Each number is 500 + 40 x the weight over its row's rms, rounded and kept within 0 to 999. Layers, rows and columns count from 0. Numbers have three digits each. The size before them is the row's rms in percent of the matrix's.

# layer 4 MLP down (transposed), 512x128, rms 0.0406, rows 200-254, columns 0-127
105:476468519506461540474564504504448536576473535505495533531563510538448476546491520495488463501426487515539565526439597470528524529485458520470476508471511450399493487514508504516503511481530514436485559546563486502508439464521550559543500551490492476533484307489444499503547423542487533491493506481462435484488506516520476481478476469539459565447494487535536472560523527439515547506527
103:528472456495557470532461502542496496530419582486461491470475479435501486525507536496523477569532522417490426523536530500516509517460513462471558448532363555438499506514479523471419498404484488530475519508491471573480494442589547506490484586533478508515525523562479545471485451468496438469571488530454502459468538457495500520536497551477445500502507500488492473481418589538532497468498
098:507491550535480465493535425517511483537508511500458495562417502532441523437585440499466453548402573445565535438515490470520499502610507444458534450564557457512500484513505556564535525509505520500466462538543461425565520514551520484487484441572506527537505488464495565483474498502492555481544501466491461532523526485516469536524526432534540480504470485419488549434536483434494528523524
107:504541519461522530485531513529543434437459499532503417439542478522475545489434480482569507503539499480486516479514518525589475524465451511599489510554466514534544524521557487485483492428489499514505522424553476456505457555505485518503527554526478622520498544540523501461504470541533479529567464549574463511440457485471422453535570488527455542463536501550466507416432527472499493513576
101:507510478431532479530497478485508471576489508434476542513487530552498455429547523512480547515468519448484551544542447535474477550438498539465507495603548514560498427454433575481540501480505472553544490531541480425525479502542492480413497474467536532563525507542486476443478499456477476518520430487479477495502475437449448438413488504575509490532454536441435540497439516540571474525460
097:488494570533476513470500526550425523507524495397531461449512517543439507531488482519508527449433498480491534553525438451521579498551499603497528518515467446498485458519551467520443518507509454498485414483547500486543519493510476523492511534528555486487453421523430562455485479458522534529449479403429419470552526448578524469586500457524480528516477514464492533489423529490462490533490
090:481514531554440440490483487478506514482491562535456564541495485542491472531480538501517487513460490502535569510463374523553470438576562462531479464529494519441553450528516475539520484486501448454509536541517516426549594551531428512523455446492509544518472545511536497477565509502496509498541511472568531507447546513538527502409569504603516530443494472471527458468483525545439531509563
102:491592541457547560489517554541576424527536470512429472509458436582508493503525520481503488586465469503485546470501432510519527437521475431525513462440498474424562453488490457466555471434510492442431501484551513546485541492506515462426517583493491519494392507501562511453549458474467430499501517535441518571476492474507525478456487454537485487510538497509473446491503499483487427490500
103:482451492476494512495445449443582574566519471512539485475477569499502419482483458485540479582510527531568452506479535555488438498551504508488460517544545488535483499510530500486487500515610489423477584461533568479552485549480507441532524519489520493483416549519479472526460468442500517558477492462469482452516501538550481586539422525507457534501492422487527554483532549546545557548489
103:460479516475495421500549454470516476500549482513523477477485483493550469453493514496559484490464507515473507477560452508521558555477530459483456542512490582440553463512559477505508555466442484531496466533520543529444501500525425475404473521525535489494477502477542527558500554584462542520548447487476397543507538524549563482569533521569546549533370455479439550549515482518460503466515
106:517483458498561447557523485504523466526474465451557481499476508468536528524475462468556442434587508537523525497478488498496464472533524464522506453501529526435401452405450530467494439488532498544582483454555468502498456484498481468432503520520446508534472482503536520508451561488508510462377578498435479541487480616535510540469473452498530490438471486469525486541473570468495458501442
087:440531468410568518492518492522486522569521464536489518511481540468463521514516433538499491460518504506486523555542510556478537537491445524454421436446417509460475521604481513488484519506497529487493476567531533508480556504493533499579486504533464448418522433432479411467513510494539499410526528413484527476504484515472473485498564510446441471494427497463561478536547460437493483432475
092:457472518463597497450434578514565411471471515521475454491520552536479525535499511445463518497572490526438538459546383518473496472432508461476488481507474567492511493530537549549530559473529474409425538526453515466546559485562497507491505523492489465517488502483498590436536494454535570538422451505509507532478570494502488541515504531450488549505496501445467478560543514501488518514446
097:464494539543542494526530392472566473533591564565525470458536514472550483544471504504532431483538511421498486512480436509544474507483530456568389496577504496583530509469518434518527565474553495442563496455482524518483490584518485455515513496520521513553573493497467525497526458438533535467500569491501454550500571476514476493503454496519451513542537477535505507495418455514511476495554
108:504481440522462439499560506524548512569521509467541477455413478480486492516556631561543484510490469488506481478556453463475482395528516504521554525474559523546508555538488481516465478420456440516557498472455490511575467496482551440458459454577480483484556517478511515548422530443472509507528477525476502503496537490506491461500501518444441494551507488596491488486580505492570553482543
101:546470526589484435533468548518461545557503468536528533511542487535445454502472508495473468484444547456530510443499500540468484531489508558441425447542497452571543465497433519508476471526560539493530539511483464512482517578431503521461443473530465556440475486504475455514521520429531479512526405442551514495537452511443532528463491484564452470427467502521451520521426544473599454468495
096:524520492508486457535552471512466502479406580524500532537549540499462581423464557472519493523495517476554550494440479533542521473546522450525529414488467445510501550477479448468483475494554495574465434527550541511484513557439454495533436477510562607553544489483503491437496466466515523481473460480472503496547546486527437450574507478456532500440509391497453529478550506529542496518468
094:440468502507499558532485475477462531523497446467516558479514491505481528516581477493535484532408585478569452516489526461485533491429531536465470501454543487460480486579542572473462478518514365490436544478553554504527404503465513499492506549497537519432463441484516369490487499464503463529500567506558492461522506466439516464546501486507529527496582516516490536548513452499472525490488
095:427428466455441479495486511459474486551455436576466519512590437545503504480448555506455527482538553438520451494462489491447479485493480466539476459553471510510513456534483511525426478516556528504538544502525551453457512548439442490538544497515525529534520435446538481502568540535528578454515540451557508529485494480524456462455522513449489548502511560496475428536451466456612524452479
098:445534521479470434532531565519553509523477522479562487574516478468483493532465523502508481462516536456529484458518528490576490523487512595479483481390499463435475448540504481563506513485625472453544530510544506535545452490477465506524447537513394455525531490443570519552541454427458412504475487530467489475474562469505507430492466492567507501499528455523497525539479501526540420511494
105:459468452530457426519451425477498516464474456466482497478472504538466479562506512486482541538484464482419488498475473501514494508403493480482573472444554480548440452496481512502510508454527430435459472558459516515485560494496486567485592408497560556438439482459480486528512485535476564501471471488551570588507460507542482525534503449463560525464570430520531468521544459443483526517499
104:459484485518517486508475463463530539539511522583493515559506424443439512563522482552502481470515611553489464541458583524507534535534462527544476574539494462511445544572547542471515494516477536529511475455555456516511476515501455500449541500498515512493532462411483441485484502423535542448566486517555469527532566441467564511482514518423547536493536553443492508541434510469512570541543
105:528485490489498503555498484438528500463505510508438505502514565435494503509497522500494554488523493535469538460527494449523470477425473446502575500531525514508532453442457493530588455527529486568510518516516523594527559528401458479523495458450510511515415547519406504553477490552503496494477528483451467442504528554525576550436489452476570554528528563514550508532461477557498435603460
095:481540482569521536563435440534437557496453460496543550526561532473428536507554419493496509479473556579518481515509428457476469518429483480482535496449418499558478482499488538477497485485540507511430517528537444459454518506512481539486482452532603476507474456527553549337552492490551523494527475440485499481483524462450496548486517504488520515448470518485459510520558480496544469501505
099:488481551460484499479520574524497515502527538518567563470535422486484483520488474563491505477500577521533529551515580421435483489471445466476564537482444400492484480467446467583539502524522498494518491501446488432471515494505556418515427513464480484493405500481441437530435534514449554483508541443552552521412499460498517471512471564463510517467507491466552505422544507527479485515501
095:449466475450567499494529479459489514515441469507505442449444484541465606541545532515473560456542574484539510527544468517419487462547456492454449484523516521492567507485546595498470527407452516519518503545521566560520499552475588535431504450442535500443474451556523480398498568532508552515497476434508523484536523519475459485485540527514451501548505527464465507459532514514498513510524
102:566528439425486529475504493576467489564504479396490551430529508544412516519458475554480462447509480512539536536452480529491479558488517425509479511498504479462465548480522525510553534504551446475524504504480401518558458470447485560531457436529494506386487506487555529479515433481516511565546534453507534495494604539500515495502452520521481530458506461494503491533495541455475549558437
101:483508497481419470472476475534536484532499477504506498521507477512422476498415486429495532514387536474417525469529503557483473503523523567492507516538393510543589498465507434432427540485482505496475490495510489433544529562532477461476510484464619559504502496501509508503555527527487469445497588504466450464489419469481494450535533513448528538460573498465516546477483482474559538507455
101:503411391456517498492527456465560572463502470524542513512480479441518510503557497535463497479402519551516475449473461483511540515534551481524526462521538516500449418526484445475489438502472531545521477521517461517434474515496543501482509442464477570447438547516468526532516483455520540521524477485494528532493479437473404477471622530510447500500424502564473552443480526453513469569542
088:465515472535462591545433447530521470502490445452532485579531539436488403517487501540547515511558527534489505493457505531457492480486520480511488532463483459502464497506531554526438464525499474502492524533510471452417414490476557506525487385510532491518491527470513557407529456498509491443479497511471456517483483476509475489508489447456533388527480564490548515541513479460600470532394
104:534463500484480488527530616558512504549476460461502521583537512530472489431557439497436489469562462527477454473443452439517500547480534471498456425437538488470498451523479526468549452521384518494441512573426504512456486520560517544471481495508486488453533495569479423543495506515524533562437428504466467452467505475516552521472469508507490481460560558525523546504544489500520557452493
093:523468510472456456509542502549535494440563529489520550421512539506504548422500518460520582429478543506454482505504321533509493483487479525492492546479502523578457464580544493531498539479484514543515505565523529556444540490481505545481510449494527490484491518489535449537470466481556507515541426547489485482496426481503464480522537480501441530550394512542476473520469545463489544485429
101:553495561552549487408531547544595535504594572511512540471506416535536508483518525453537546507524493452520494476477436543520497507502454486528455595445522472487524525593546486466494513541485486506475474485466528531452485482515478479503582461493531523484417597479483523559474486495416407524468491491470506451518562499524513521464522536507411542523466491535505474475458500514463532522545
098:457539454560488575489511467501487483514468536519538549490415524451416574501440491587522487575538521550535505484550550425553500525536536456517516544544466481457505455491561527500546495552446456500485535482510431515496476514552450519506438461486451519483479519550504483462472474417505510511556491557475498485540518499413519485535445549536532497559495551484460432545573462522427528456530
102:524532484614528569448529486538557477559461535534470498497546558499434473549541548457505487521509540494517476493476592536509445493491563536465487494488503480523442494482534499518525566475437518496519442520527556486554468466452597498482521537444424505555527468497510476417508525459499524479569503433552527488501531519496474569486500485520501467498587448527538513378550532504552531477492
097:549481464497489484525510549501544545518449487489517463528508456479482537510474542522576523415515576485472516506615507480498499571465513535508505542436520468455413487555477497457522446525531451459449426535416440521449528514470551522537475499523491500470527541473486431529520540473512545493532486463528434479520516511476485493526573566512463452445581443458454526460523447443507459555585
100:547583489519428489473465485541460482502601454521496503434581431555535481534461528497468513575511465482454501455471369453509518526581492515471463519430533546459462562538559501442481487526481486445479466469499476587516483484536529508522489571462498531509481453490496503491528467472493524533457573481558487434459499494527447523466483485504520494512411557539495546485483486429472530474528
103:503496498528515477561506539484424560542539488535539449518526487459551564484451522494445442431474535499474523478533466515494470486511514498508566510543513470538555561577482562519516459432516476469584506480476466501487450483414511455427474457473528516469508533436564445533425394566503541441459562461561520489553478505481527495486534469546523558445503480435490506466538471549456540512503
097:507523485498475533436502436544558519463496437439513489491491497544461539509463528471592431513489439496538589566482540464516458524506428474485525481476474456439480491552500519500491513557479470497524494466514460456529515408552599559432489457492513528506433481546490461488511593498471496562500487458501506463492389549451491477471525512437518478454479511511503530439500495434487452509406
097:491450516475491478549471495457558443463488494472514455526454493550446479437531487492476482460477524500464528548540528531486517541513505471530494507482518507500475488461491479522502517563482513457551431474504449523449480441444522483530538459431602485498561533568407427477445526488442496521509469491500474540432456505531577459552562506397510436429547516441506448458487566551520489439572
089:526532501503537357572637573503482527537469522500445502504543512552482499489544455537468456539551519478447484512423370487460468466533510456474511519499498499500506467546553524556544533505545514465550586563526498565481510513534461498525456374498479481520539497476533509532516543498543528507492468481483436483516517485513496510492554471495514507482516470575488438460471499501494519499514
112:543485460567550470506556569536517539537425535462477495472505453423530482500506441493498531491479529564530467504500388477471497524487546431461554538552487419503541520569445563466530510460505538527490521467503483503507545488509561454470528542510590446516386511512518423548489512462531507497454456518515476463500453529499458496468491556548491507547473511588514417535542496482532467454498
105:548523520570453541550439538563544518461577436532574444588432521450425448500502516570516438482538512555509468500491569525453485524530493508533485565547451490426452524446530490527511526403526554466543517485499487482536490483517572484529544474486431441468484487501510447449519474462447475501558492504518501463465486554516510508531516542546519490532501498497555570484523505543512517409527
097:500449515538463459479501512488516498528513524496471570501459433493485489520498432488502468536440418536464537580508363447575514538517532489449520507521499445511497558536490453414540476519468496511538435554552477523451447477441550532509544452519452524542481398527422487532498503462461534533459433458528486503412458512508482471458554483482469521496510444516464499509560537480488469475552
100:501515453462534526474484505529611455532479561501485502522483506507442510498517422430497439520480459545457464527490515510546477436553480499539554502536484503577469426502471452464486539565519577537468564499577479524441497493519493524536527486496453567517432504476459479539516497522477473486424494420488436497510519517551427476552539513464534579448579515461558503433516443519439512483530
108:506594491485462493428504491464476494451461460452498464466495570450496432473499529502507526534513522473525525552463489487477441582523511469601525456438471494508535469545450497517542498446521546460527494534492474459561468519457453506537425520492501465571448471480387490590555574513509487447561514480530538496460519519555477533440486467428493488517491531445560482502551427512460524520534
098:493539551489510456474483461432578521440506529476501432515508536510505480508508427563441582517541454500484518484480423460512469460508482445505522457482524485492466502525558495467555458496488564524526513513435471520461536501492613464577519548505447513459417565494561496497470527432457506530525481486569415516449487463482533530533553522517529480450523576437459560485522481502560482576491
113:503524480478514472512486488534493502514456449480500443476467483569550509476437472497499495460500531480481575498496520434486532401532423462456605459505511484494502519542509511443486496413498455511521406485528441508481445497431549462448420485561491565439445605452469490458493547469485491510522474506534483435542481471523497484419459555416539522499497482536482537557501547480491446484487
101:461510485431484583494400568557514474539519530491434428517456501560514499485504498489529537506515513497486521411569505501456514518569484494528472475559574422489511504486580511549490594510503600433518515482549573492498500546405582512476470481501523431500488559504518439474462526518539446490472541498485446527505484479501477490572483515506497506513588500478493459467447526535490481474507
103:528500535529557514431547519579549498458522561544537513504532465480556516451472506507528566516494488496472536514438491532477450445442504550540558485461533534417525482495631441497437504536516449472522501496452494474506449490466489518510551530593490446532526508443512477496496495475493497519600479522478480481612449514470479460560478439421420481574493485481523489510502466478507529474537
101:470476483541531478504540450461484525520502483457438499471480516505503539445489539534479538500531492506597496508547574511472485519457517427445542497473564467519557413460508456498450519546504477422525496571491506565521515516587560439542463491494469534532529393504541564502485505496553544481528550485566463579474520552539454432454534476520466451469481561496576501510520463550472468495564
103:554558494494486520480450558531447542469497461495579404516556463442506536524549430504531495469500497504446482543453513495468523548446473479510486505458483479463495548472375500458444526435537533541468428449486543570422527514503492506514477497528409456472497516461543550491494537470490476465484550505510553568450498458494513551494496532438468489518460529593501483513476441501580446520460
102:560579479545522519490536474409518462557515488539435508445512520486492490521529438495464561501560487494473519498482504522459504472545476532492515529453507427450512476437515492487471409530507454590489526547451501526487509490529468436526540534523453477518595536552532486478466482457493442542530487431497430513584552459511536523534492486533495430561457544509553530495517472503625541549532
097:453524467479623524489544537475483455470491524567426496427546428517532463456492450535464462480562501534464512494517486550517481502446436501478462564426514494516578504570568508452498540463526544490503522477466462527538515510513548410440533496546575530505475466555528533589470514532476555500533480488515531464411504482497568526489532480534454483502512437544523564472466480508530451497492
091:493461551547455522516477390650511432494521542441502572468474467552538549433461480581528457560522526493560522543486529494540480472494472570430474519511455504525508554484484541509519483574561499448486467464548516523562445513590503458523542507456518473497495507501572482479569501532457461482521543457492531512485474454510536520504463475515503470462446475511506476548491460558492520459540
# layer 4 MLP up, 512x128, rms 0.167, rows 201-254, columns 0-127
097:488427416520517550549497424478527471497491535531392437555460519522505491483514477562511569535502516443451452523527518398588499488551426571468454474509496491471528508499550524529492438445545438448501536453500488544505505558427538501503529548499482483535477534572465485470558491454492528530526481562475544541573492522550425493523454538491439504549518542476481523495466495495492499543476
109:493476530415504486504545489464529535511430524506540490572463497485521507502500508550530424544461492500474501538512473524496458432491488446536489508482598520533486566503586520554464483513523555453502498550528433499460545536468495506433472538409504458524583563434456491504502458527487458504534496453510404485505557502519527502468473570541423494575543519562554442540513465568478478463539
109:585429514532402527562529527473515516467404568427512472493486528468508550475458452495485467576542553508492495455464530559465450503464493475542451495506453606447537490486559406572522459441422480487531470497540487549536528513512466470438550485463523509487489570501456537476515500533548488556533531490550510489506531522465472474523496502522512490521457481546514528486479508469537608473512
110:528548533473467490590468467545484443446443536445512505549532476466450464502501550401439503526538573482523523508466509488575462476530480458546481508510482537510444561571545502517514568455452410445514498518499501539489465512508509544537551505471453564548527506458478463472530530518470529493460546512515497491514570544523535393573552508450524457525453546510468465507517470471483603464491
102:466506551571531482466435490427557576488453541440517497522478457433577512492521463519450548535472468471480455496566498493476446465452516562486482507574514519446504580453489480429540498535440554540459509536541521465465546457456437576483490518543524483579526516441474492454531537413446521478511516512535532532541450474485520471477471463492496503471444552515557498462483515453440567515488
096:517502503482532509568494467517468415458569510504482546487530405502466553571489506428506501474543516567485449531445450475496506509598514565460539487531515510499478595523504427443457561541503519558504539428524527442518464532492477475535472472528513548484565504477433468462468524467464477503490550483542482517574467503498513485497509480527523492507460479553468590505506538360527479537523
104:561558478464502581590499439589503484573491532496495532544431534509539504502501563548486547510430491503520536533549499523548508496540518489511491459495437540463461548525593451466590516436503523525496462477482504488525476497566477494476506458467471594512529536532534527483523513457436474481499498513542502572431482479502451477500485567434574511475518484468511536503529491483404518590459
102:499567463532546548516372508523591543541506495503527497515606493522512521472480448503544496534470564554533500469503573565486534510528514509531436544603538503490556457486540419499561483498422548434523512428466500521538497492453488543498578454531526551509465509485541444465502447496520549528445481491514496457512524506552483505532455437504559482467514465503530498561536510534526543518513
097:497472520508483437525489501534438481515433518507495486467514431476552542451490488542519478525462530430467491499495496548479491557495478427457508511552408530428431483550572445476516513479421446532522538528489483521429544471503419488477517508430498458476574511445455473470461555529503470523521439530519531491451520455483527470508463530482595449516503465500468491614518423533474575525470
099:473413450507554519551492468528498497651479526488509452437524483497489487569478472521521522506444525491476551473464547436488495493568501470516564494500526541527403499492484527426591511505518529556554529461504493498532472527568490473495464470454536431541507494558485459554519534532565448457526526506505507518458453570566498528503514512515512484505440479454602543483534522436466536515467
089:475511459430509549518501498431509529449523646561498491526537500523530523460479473526429497602540537488509520565531543440538491383546494457492449472529523488549471507479531509528481488535491473480533550535484525476530533496482452501510482444468464511511431557499503527568495520502471509508524465489442430589515477541524442473555457498555435500463474487457447517535562506417517474495541
093:525508538521541531541549479439521546463546521538404443500475472428512543459493522510525451473459529535464543446488513479486490493525513503453481531450475509479423517513442519469515500506495529576472431481438532467479506495432465452506536570437542518459557539455444431489533537503418536466510543526493464603498439522490574449483522461517506456448506450486466557431495437496533547448453
106:504606512578481525526466571473488511495538500515503523475588549465525515495498513491497557504497544467504503454491519511515562456510460528444517585451446471579461542488453493452466587551492554521538462469509555508514494529424520505534445421517534425530452491543505446486485528488424509448499505510482462504509535472570469515497574502387455490501569515488470495445490467573500498441480
094:505549537460490481484523525491449449476542488515455520551544585442520471501474450454546514559460497480553566454444521504466555597492495474501447433489520504467507489424450490527582466487469581440458454533468462482472563507515518568506571539493412527530502536516486435519524452554526550478490561460436537500548472526464498554486497426481503554497480552434480487550481504538455483519475
108:488481522517462513517511465520463513499534502507458590468518486530560564499536507421506495516542448477439540475468484491534533502531428470461434528449383514466496475509403554495521443439502514481480405495447576484485543518517476536486493521536477559588568514479518516486551559503482503569424597506458551558551458518556469501436534498491482552493483485448499472505497448489491475487525
095:513513557507541447497455493515545413494452474419590499527489494509482424451517501511374572516421523497464431499492507562467515546515507534524420543522483486556553511481437529542515491527499531449493503524529544510550490436471520447477532456525464453483552521519495457490495455529457517479555535493492460517478503517440534512470466454550459457490511523504541465537501487511416603540584
095:454490520519509564487594561463557391449505492615507535471508557455467504482439500540450539496511545476524511475446525467537425520510474552531500582531475510541536537423534479472478477549461475517489417506471487479494472548437473473509464495485464498512468527491509545488512535433510450585546536488422507475549475508506556511480456596538521490493472459515459533430532528553495470484512
100:525572492488550427519490589488475487482488472572556506499560438462539417490523497502492500500499508434450572484530515483526476492465508449546429484510519554497567484497536458519517513432537571517462510502563494462538508489493466443471498525437531439486488500509442450513518534493417558477538527503502542540501509483495460521536425472443546441484617538477466491435590517573471517464497
103:542509525552430524473513549502477561468484581511501529567524511471481503417519496500490416499411538489476516470459539458540494465514517454523501526461468380517445462564444402536521519533551509482508531477483498496506472472538474402518460470472460500510545535450528551510484544455455469546476476481466495438502530501506517488465518455554505498538548504490473503615471598469545476525445
093:395535491485522494479483417545512559479571538473509499515571556478455506559524519534491517531421434549483507490467531500512465498492482490519514493503518438534486459511511449489412489421484411475471463502467538429560570475540509449503506474491499491481449527447411428526454544507508478513466479570438535567468501476473538543514464508496536520500483430558499472560562459511511594506502
109:577448468517540464488480417446470503589489483561531467433459455431476517479562504507558477487388586514465443506512504481506553563451479490501501467568481509438461507598512531531464473461524420530519439497547500513507509427515475472524514491496532480500508462485440460567475458489491479473531523531536508523505482419450536492554494510419553523518544441503528480545453517483536476538480
108:557468482579496446449558462587462456501514517497447490590419515493506460507512496460468584441421519468517442530564533476520472477523522528508521554451538429519522483544527496536517536433515524483551431488469552513533478474461494547465465544499472493503528534466498499513470440539492439387588535481474494450518524552505565456471504495505550521540464497505474483546435495566547487501460
090:578541486492516499538519486483513535500384478549471423433461508484543552554571554390409582519537475532532446478460458487492489475482482465521507450503520471468464574491508422479525531520546541442565554487481477434492439445493469502501499500471573566462520520499497532465469471480522523487513522545530477522472494560453525491456497507444496517528465432543525471472510580433508479506523
097:532491460515525432479523494550516513483543540545516430454458465437524500500521472552561477480439474483481498468480463524445397491547505565428508527471527378493503495456512443551426542466432496579500590409459469455478488490523487481513478550478514520511510509549480440538491581562485550520528554471517536528504484426510560459475459538483501528450479505549533509448528490497517523506451
099:476519426544530486495485545549546486470491514530561446486539481505448535481506533562530470586501507463523540443539544511478570468416500502437487447521449502532541474496485489491517463548422490475593485467557543495548523495536531455460490472480423478535516572521470585584498440449561544469543531476500566484522537503537507424472556492556457500485555457477475486474443490525461471554538
110:582551483441490504536483441494503486488462468409421496481555488527444536487513576472469520536476504437458509516437455532517509572436496521551533528444445518542569430541482493504487482507443504454538488510436507518500494415420474420529448510534474513528458464521504498508457465540465397538554508508463527494544465472473527445495452415483492533526502528480512466506532506530491523505394
092:523493474522578506522502496498490437417479502521500461510467628534554472572482495591486449484553495455475469476430471466480561515525466471589524447458477422503498471456514500534517527471531556521548545484505536519514441462499549536543507449539404451489481488586451524482485469521523482520471489519550537550498535586500512474460466473432489486480461519518524519521537558428471473429494
099:516525517550466480517497481558534480499439514460492458524509570456589440437487429518493467487494529461457371453559454519628481488471513537540526521515458523462532541522467495457555503460509591467533535554462436480476481523466433418542591480450514469510537467489478531482471517521549506534536472521494499475433548519449476500496518518530495523538488509515518499512514540550575534524447
085:496608477509508527570531483446533509468474486508389524548573533534454511518514559474483470537484492421551448432509473373488502489539492489391497532528503463487530496530496504460523553500540499535510484494511468472510484534561500553528506547502543419536573484522474504477475516505572506479479445531521449425445492496515459478539457520530531447466494491440443505535571464456473541552501
104:557491558570502560479457494553503501524517522545544560481550514489527463448506436411522499536485469541541493452508463512526466475499512446436487505519505449476550492471502511453533524504405537503467545560538472465433490477559520501489511561473548491545517533528454453540545544475412495550521523525492489523473531541589568513461507588537447466519591558528504467431510468470509474408514
101:580512521540413473531500456462507487516441487497400493546558559472545492512514454489521438488508524443460489492460473461507524502493503434579482478512502584412454507419535450531525471526562465516556529495479461478490519512516462477468480504465489516499523542559442504520506583540479478469535484536451522506567540518426527504404567494491509425486480451487458523515495445476511601446473
112:501555531506504492592487539469563483486518459580457473470547463508532483555483494486433480543510456436568476555446544511510460502542467571450446564450526516480464531590470539505448500483501532522462497462494485521524551528553478490516472486436414503494498478475391556610542437424576497518473580507533529446509510484486506526477519500542536514533539471552506500527508458524493495489541
102:469534499523492535507591528579490497522477460466543533513489518569484468450508511524441515504441505539488428473448460515458525409533506492501462460515504559544490568475480523560527468456484581548485513534532574559549479434474486410479502505464521528527476419484564581496525466574509473522486504519528537463467491538525540442409527517473448538498570437525514442479517470504483495573531
104:460540500541434506486586497551552469502470475527504492469552504551443501520421498462566494482515456510462508503519558468550470453472500538527555568466536488523552490600483492488476470547542463533605523537473484423576533512414464458510493508474546541528557518526478513463553528462463486518494504473486399510562462509542520563427515559521487525538498525477473493473539470472420504507427
092:462617491501522507484493565508509460474492497500514506529471472446526486478492432516495478558452468443603495539554477488468495470549473483588547517539509482500508477514564469468457554523509517498563530461529475458480493545502508486492497509530510520604509430533452545548464528468505496523502474474477541499507569509507458488528498505485558495507552531413484467515416579523579431363545
099:541460488527550523543500513451535430481432534416510502547453552463451536482525514509553474442488579552495492469484481539485490484394521438478524480528506500547457480413496491563577477478491566473581473492462544369490496517499463527456513438546564545543526526533510490482512530496494504479542460562439467529537517532469553463552503521474461489513464471496462398528483481527515525514508
095:473499506475535551571473518538530500538511510480501405496495445467587552432440553534476492571432512525446528500504530515457433493563520470473484538560498458523570506510452538477491488510557432489539478468472477427511461546472461427437519404476454509492532504532533456456475445522477481533540517464528552517526500496492527442492507517568523428550514495421459481457553434471483531471440
101:521548507477592499507460489478494595501548477439521512541478505455541562506493545535549419496485486471447477474478524500513483511480448483546465475481601466550465555502438487558514559449438522511502409510418474527524532528457507462471522592552469491480568551489505543513477490432479508490526486529471426525576485513477490506504464506486530463436479472528492471500481506584425456433569
095:480493511485454471451454567428531551538520457593522570495510461514568498497528567563554487521457551518544485431550458533507543482536487515529498477479529483449488498509479551500447448473523482507488531510423479526395489537487484505478479492464463519526535434449542536544587535475510467503512509517557417497529503540548467435458476409523531580512543474533541450574512507531570471496512
102:533487499483534484487428436430508445532520492484516481509511483449465394461566488506460554488526492453487512521558484485513500490550539582505549518512495472544524448507470487483496510492434540579536523503535481497516464506410451452501517549486484502526512523500448445492487534528457469452554614479510455527491452501503540552497517415521572481408589534546493451454555449545520558557525
104:441575433447500548428538472428490527498562458576536547570495503492532477513542531459505490447484492437526458507471494542516559512528480530531508507524507518517434436480517444516496522504470485447555525518512549478530444502478447586495508486493447593509534542460497524437484387521457535427568523474506449532496506539487491467541480462477489526451442502443517568480454559513447488560481
096:589541518562540437471434484599476494529584560468568530509463496505556452527514483558483505531477469460514527467473480537455503534554519511529509471519513492528454553427472440462471494467466464558497491547564501494531465464482508504480555524456481476533504548596501500524499511521471476450470588491454492378550453466480440456507460493424555524556469466478489553480450506505503525465474
099:542480468575514485445480454475538422462481506507483573556521496499461520600527553511501483443424434468430496469477496521498509491549537471461441506486491508530525501425511475498592423539432546542512497516522464566410568480441452483552511510422488538507501477538516467533541551467494452498507487495510479577500436514473525530509526510509533547508559526507426531569512464574518458487478
101:525578433486466493475487552577534522519509511509516620556523404473518563530539481500511579540478447557478541521449531514539509457464540463457534482465541520548508512516503503497514421504565509486468468548529497534499506507460465553490580520498495507504466484482442508437497419523500534517592565511537487451558459597531488462515517506475463485469565591514506504435477446524492493507473
109:586625478507460469498417454454527454525461462481482567456531478490519482524529633495489563540495534458513488521507503492470476488524504506504555434488465492464554503589496494495447445461489499498561585471492476505494424469489492424528445478494496608511555503468435496533476555482492461457508535488455539503544495502547481513476522476427490522504493531490552540487565462530556509512459
110:443544521548511514480572480535603476475507560464497489470541486459461440535448518567535606426396459495574501547511497448476480471548477499469499497510536515452452464502556490446493472480512541462545496449499531486427520577529533520574554518455559463574447546502473505507542472477484495503497570478542484576480503542480535521499502471541488428499542491484469498568466498493512548524547
101:464473403491570492506424464562524498559512556513473473478498540508524531503530505546495456562491478518469515502497554497433489450497436488523511544452452437402509477515572484521538503448484435511540484422579458512510480500417507444487500489482470513476467574468451416476545507512555516531536482508462492429484402585537509516454556538499470460472541487528466445499456496494453519527535
099:494483515542516570508438554548467492492490555508475582446489502539491543520516521533420538464545543464517526484508526502460456577494470474454529516444545460515467513486515552555448518548481535522488470451464501486408451539413415377593484541465565505510462502526506444509486552476499471540494569484509452486500487459453583529442484511527462429521545461481486532503505442524506518496521
110:568482486491497541494516433538535472492575501516509541492504464476603479479491456513478583511528540532439514481494525509471481458503551521533538533508517537473503546513578470495482464520549558492513538493469437513498484484548488463563508444527458450577490530573532510535450413464489456528567479513470500479537416529474525448581448500476481503565536477474554471531585434538454547512603
102:396493516554528568553472403511534525511537530522484569508478581522510546530465522476493484501545473465498514541445616507426460528477579461536534572455498451543513493514487490498478509518466434457497474513565591458562521514512474474447517479513491577578506523492494512448556508506535489502477449520501475508531492453451533553523422505464532517574495540499521478451504490521463564550529
100:507531402577520486474448418469508518534522555450503485534541536504464481465538447483513491488479560533492450520528505490512488568490546481540486505509485505467513584557473516470455565460530490536484496522503503517509476448474444495472472540580479453562519459547515527546409563428531473556560563518464506477510437525603504465510550573482409472490481451530489468458546517539503489553441
092:520565435483451569476536456534518454562575460527399391500512554483492488478542477480522518598536529497457505517496576551550551523538503543501473435459512446538460486454446564490476550475540513503531439529490539551524489459474482488472577464420514518486526506478554464467538474474564455526536493500548498484553496461539497495452499464534487480489565518592470493533535509558473496511488
097:449548497517565482470459503571485483507477545476490491475564552469531463505520466578510494441464546488473477498477520520477514459456504442485373560454456457469522476520528469486430558393492533482483500538426504524525583513520504476477502494506510467470505540512450537550457495456503520542480553456567481500510527509480563455455498480561523546541538505586507510526463468548487455508364
095:553565442514475590516554608443421470472502579511475512456502518491557482483522470455455515463448544480509483490495588455480529490509512525460514544429533477490464472449435506501468435487556495462476572495442528448557533458528520537479463469485532484524467453478502454539497538549487468428582483434473484493450497508463463514460521518527552513528535576491500479562532492474448477437444